config = dict(
    n_layer=16,
    d_mlp=256,
    positions='learned',
    attn_scale=0.177,
    tie_embeddings=True,
    init='uniform',
    init_std_up=0.0625,
    warmup_steps=200,
    decay_shape='cos',
    seq_len=2048,
)
Each number is 500 + 50 x the weight over the matrix's rms, rounded and kept within 0 to 999. Layers, rows and columns count from 0. Numbers have three digits each.

# up: layer 10 MLP up, 256x64, rms 0.118, rows 184-255, columns 32-63
# down: layer 10 MLP down (transposed), 256x64, rms 0.142, rows 184-255, columns 32-63
up184:496511566555500520569548478456506555445461551501464394459435473570469428513479464459439469486430
down184:478486532556576543531510370459478504485529514600455495420538582553417534522502515500525487496488
up185:506451493524449541511463462501542543469504419523569555417553483522524477547416505562551557477467
down185:505493525496508557438515480464480500468440508449545549442519515483551557517424546522523552480564
up186:536417517570552457553448504486551547493531480525510625475463472498457470555460455430593469392483
down186:449530516494549484527460466491420447455471461463548440522572525435492531507572564524499427550477
up187:453420530535530494561474528509477515517499503502446538449456514547563522492570490446564494625377
down187:500533521450483576534570460496584429522465573520486522450509466510544541555476528472510443427546
up188:523480543474483531465587551529465481452496499454454439497523583414490395459563380543499522597482
down188:534544622474584488561516519463452416458457516503561468523501519438414505439526487534528523543497
up189:574481411444513537563519491447543567390548558575467531582538474520520475483451489553586516529455
down189:502477546485458527518520541437498521481420456509462458495463434439511415535521493567450505522563
up190:499506480459567537428505446489538545508495528486507522545432547568583517476556387407387565529454
down190:481542434521554438457458486529453507512524498499536391488498449388442506509579464507449400531508
up191:513502546525518438463468517497495431436481460423465544573505473500418491478530522492501523440506
down191:452458397528520501548500477486475536436510563474448521467562432539499517623431497565531502500520
up192:633513422518609488526528500496466427504496391519527512424408579559547461497503374445458434472398
down192:543459514570639509511512473480478367431480553429393578483537508388535478469523497521486551494587
up193:426514394489576560542571657373586367460634326542390506413571608554448539372430386537485408469429
down193:391488502482514488641521532423492409533534348487482453479591539476406530330649543533509483537376
up194:472464490523461465485546453456581486452441529538563515485574421525465496527531455581553530496400
down194:468545499516471513469538529492475466530549501513462496452447477484467462533399472484398552484552
up195:546549496502495465411611488481554447491448467566559527462377509520483606434557498499538451504380
down195:458541506489446526580481511546477614508517528572506485517556490490424490454511432485460456568493
up196:436552523549464454609563465484589567468477432535430491573464518490412559540477525533379583552534
down196:493519482536473531630447460480563505550561457515479385548474492550432442542530464582459607439508
up197:526410449541482465511547495566502478492550503521483548487499515491498515505474418463456470463596
down197:574507555554474462580512476428534510483488457596586519554420563479508588495500475542485629506496
up198:494500475519394429555488528504478483540521434454499499535562509568413509560540550447513456509414
down198:452479543533551569493498523500446505481588532489519435517456569430501514600442474554555446582513
up199:478554463483492507420485516414519496549569459470496593514521515514615523493431480480483437477532
down199:516541535436528586575517570458512454506539535512565554556469521466555527429542549589542528501455
up200:541531477493514478459529456470451523577482528512522535508485484520548505414436483532506557417566
down200:443457598522539456490429480531495505494507490456481501482506424551520505487486603444610507459521
up201:550506470426490429571475509486566490488526547469395559561463546571544485491516448499572634543388
down201:487501455539509463475427582459509516476406426509472500435453505420511541477556479390491536458613
up202:427545472375563490513558515367514449510553457565484517499500534504465496485436477539500513470480
down202:531514538423457472481460431377528505547458500489451466381480462556552480433475598454546536375468
up203:494487518477496461550604541478493438538557489502531465551487620482501426499456526523455493459512
down203:563503508483557508360485426501468510559546370516461638490595504482473564470508566485588438526543
up204:493465530476509631498602488449478572529416518550572450556610529548542510549506522456461491540407
down204:398536554566489477502417478549431570407489410487497491464387422448506420584417497526480479426507
up205:605539528481431441491506561475537550487430519482488537522495456516513485365519447475525429470433
down205:588459528601426530531545463495452500503501380614566438500392427552503598464475588457446429569512
up206:469453471526446539500571558553472465512479503433456632485416508379552483426454493515474585501550
down206:500526482466490512532399496537462586447556467496529511441540469501399469603489542458592486448521
up207:456519516495549482450543494476545490519484432476490570551563493557503452520409530443397511435610
down207:620490552535500487454549589485435512496462461542422439504500532400470448463530430430451549563496
up208:527498548473480506425481515469524459588427460489490434513506409588597497515442570406499469494480
down208:424525514530489490444542395452478428418522498465505448394528416380494470488507508516618407632540
up209:553515464415478519411556559501599526528455479479420428578555465472509447576544538430543457497545
down209:507511505531481562460452527492467461548474499414475502554636527475475460474520545489468528598507
up210:539505573474492574422555520555499486511503431500520562522416540481483518478477539506521441559473
down210:606504597471430456420503518531449536579596485563433541566536446605566452463456466568501463491618
up211:557545481535534510459516555465426474533569464426472499462536446468508459471499484509441478481513
down211:441577488536532574519473438451431545431513574511549486542449505459511532425553476535563579498452
up212:444477517547520491482459499511534544452528483505496494416402448451526536505562489569524586492519
down212:539494510547509514404513477474455452501475531498473404503491468535530440465503507568481553479469
up213:526443506500540541470580487531491612495472430443544516445463417523488523433497468503325546488484
down213:541444426538470478404508535432444559546549468541493483521549546582518495454540483477418571508492
up214:519485430517485590545524516490604528496556419537489532497529507498545479517491508530511503485542
down214:510579523500491513473534593531580562465530480451519487458526525480483458428554501526519547394556
up215:588521363554486484481531500485485465464563536545478584494409539583490407462517390543513433451505
down215:467495460462471552544450550558533503499588486425525440448501480552526549555552458528512494460496
up216:430519474480514463404497527495503552443536500466423495517489506418466438483561570421500483530572
down216:488515531529490517512441477549554526543451521514514511512473478515542518567470535556470573468559
up217:444544529542502553529458453444538495635396502544466505544466539433494498495520487452538441437475
down217:557529548516466480579456500536473506577528494452567535466534514500518433507550497419502522496413
up218:537566566551498504489462555436524505448524469503595486545509457479446488475533542477621443353488
down218:474490467395470467421420551528525532472489510461443602571563505459467494442520459531465435478418
up219:596514554556419460443532520487509385533441435489521522529556500538584539475560443454455452475499
down219:517431454564442467486487566496514421524533487506549552416524480536468502529476448455386564505409
up220:520471531499451545490545549446411567513480397514570499503504493487495541552501494521463529438470
down220:577553518597441545504468461513471542512472442563594504400428537437459500489464476428455448540437
up221:501588436537513466539518412371448478456473493490533580451512407571527527528529498549608425448493
down221:408490562510511483456538618502459469479513513509467451511547485532557546634411550486490495525577
up222:511456552537473457449540443525519568460442458478487522450453513424438506525528521566573566484576
down222:550582402640458441470510545512485591534509572451552571376430416454518425607533551582573540532547
up223:578390518519500484510529488420528423512545512485537396527545472492502529577503486499483465504556
down223:464540584514493448477446555525501523440534542437485552535549500432446424511384557423484526520488
up224:446406323497457482457525604525533580479558543456470462513440480555581615479420581453437574436518
down224:472488408468535552426457584529532570454534447576524524601578492509579474516491488503516550480459
up225:469353474463415502489533516588599501510478449505531488559500489547525511571398607497443571515528
down225:548490500576409469487544572535493523522440603567486549470466388512558580483414507507497417484469
up226:489526456518432419547470529435495542506539492498517523452472430418504542528448440474595510600502
down226:559467448488454617462478441545438464523495553552447421479561484509473572526513508387534562457529
up227:515486442462451477411564500483562605436590452492489474589530537553532585578541448498446482469473
down227:456388502537510533538472548499455540512631507519542476595496434481590488504487521508411484472495
up228:459496388512471489523457566454526543518491425410589428364463489480450572598430474503527570445572
down228:510482474497455421455518535525505535458519461506467628565452563580577443515422450450364431551472
up229:527490450571611465409506586467414542467512474442588559477530461456508492561489366540506526389425
down229:497601512583466484507417498497501529464494424427535445416508518473448447456546543438437529473399
up230:479441501544521470556447594479534429477491523461620544474536537428460512496501508529490456499513
down230:544560491544490421524510512484513537539513530500541435518433525499457556578541536476450547476472
up231:425585506382480487505528532550532474560489445490485531503518592621513495450496478505473494529531
down231:521578511501503567527506423432510537492549449581528378502498485351533547519440516468500496572545
up232:480498468484385474516549453472619482538470483503411419525510511533457575539528506402383534548455
down232:617461485471507509440517418414484443452513570505526488497515500480440421539467505527532457479485
up233:441501512517528555512550480478532459525544471458514544485480368530562437500431419487524534456472
down233:540451446502502471461487481527518525532474574483399461556550568452491509535444438485485494532464
up234:578545496491476457442493513505565516512522466543574519495494493537502553555432482439468492524530
down234:430496509505460518415541424492493563444493536487460451509543506436506541471636455574555509474502
up235:502515537571509526509536511483498451457479562390479514523425531492414464499526467429557557470475
down235:479597517529490590528576469524522524490558481515517492495490521510497589541479447529464515449612
up236:522440455447504490511537486515541487480518604472584493524571474571566491511512474412447564566491
down236:516522509511606534454539531426417552488531378514539545482414506457429421455446526484506473536510
up237:546471481514526477591561482508468494493525512531548485497430421465550440551465498509477566501536
down237:568500418499533512563543492510504509523581478496593401450466405518492507459502466489482566514479
up238:499540460600546369493525492494508565453570448475463531561452451519423563574496477457533493422514
down238:451538524449511478555517467490502555519474600506486461580531506394516496433466469557481530556512
up239:525487503471457510488612483457581527460534530422417537499407478541528393451493456615482498440586
down239:444525534527527455444500525489427358432436556552428581571464555463507456602396508548486490597420
up240:433548454534505580597563483386422500482502498487472444571474481536597478483463524373488541572509
down240:523499428493528469511492495420512530469501496445424473452496498554494478534490476440410508464459
up241:470466475519452426529548545510617506480538604451410511448516472510509498582383504530513524493506
down241:466576524478576530516505502459481418450491387536547558453428527542455459497522579472515523464436
up242:419499562503488488503489561470461543538561505571532497479532425404473497511509443523498437545482
down242:419478451469519452455484503531531545485519441525456538541509525600527422554483466458514462488550
up243:489502596485473426529451465435528538493537437464504529514507444533576501583417537397583490558413
down243:471558489610445503499524450508510573423499527537523528504334524414476524536514462553529510498517
up244:543580511373480566417446534489432579544473430433594508356424447540487514523503472495478423477483
down244:472508546546548472544509496448504445440561449580581437475503412502535436494552576486446439509477
up245:534509447469413543431492555581534501464438329558510506426477501456553420476539514390520448436548
down245:571561524466443489502582391414575526592504483545440492446469509407458560508485552473387480509579
up246:611578545536443572466531568512490483477468548490580568559388442480570465439502514528457517449537
down246:462434576432484489523474533474568411493519515519464475560585611559497553550431465563519529463513
up247:433480442433438450521599462518504484486592435575414408475464506508554551439428468412510544569433
down247:566506527420458482454504496522584511438562499484432495488514500382437597570448492583487476556454
up248:554520652408513467531425421437511520467483510442547519484508446507486507514447459528558454530399
down248:489444468615564497459521546526451475550448433551502470466558540496488530499587520506506553438546
up249:503406602463533416454545551453532496520657518526446477559503474449521399491479506452471480477413
down249:497440430443492447452538430436481503453561453424518460464535534485429487451510512448546458462526
up250:477466424468520579542517541585484483463484511565472529519544568526524490481483538460403532492575
down250:410576531521430560507503547473564559495476550546471358477502478526489497554490576506476526609506
up251:588499523482468490551512552531528464453497450546481428474547489410492471514550329551491553471525
down251:474402493485522512446490483518490382549397542452479503559576519563480520462495472450546477422378
up252:509518539394500519442516549511555486574485428509545526458567492411461486466470452467497573545557
down252:459562536414559548461471460550520525464589592488585440544450563468529485473517457450526590520503
up253:486509501546466471563519439460514624525504466522496469490417574464540435555420470408538519543532
down253:549462385560542514532507502463518552565576575424561532490492533503543533519521509446505528502520
up254:459509388496456470456517536504585541514511454511514593493484496489514479511469527495554515459516
down254:423411408424477489480466525593485543506424527566519543501530607577406462465478498517396421505525
up255:462586454488496527600545463537488501479453468485498489549488522534515486515444542537442511521551
down255:556459448410517510575439472552455403527586484476476470436516499453453441568492507520485410551560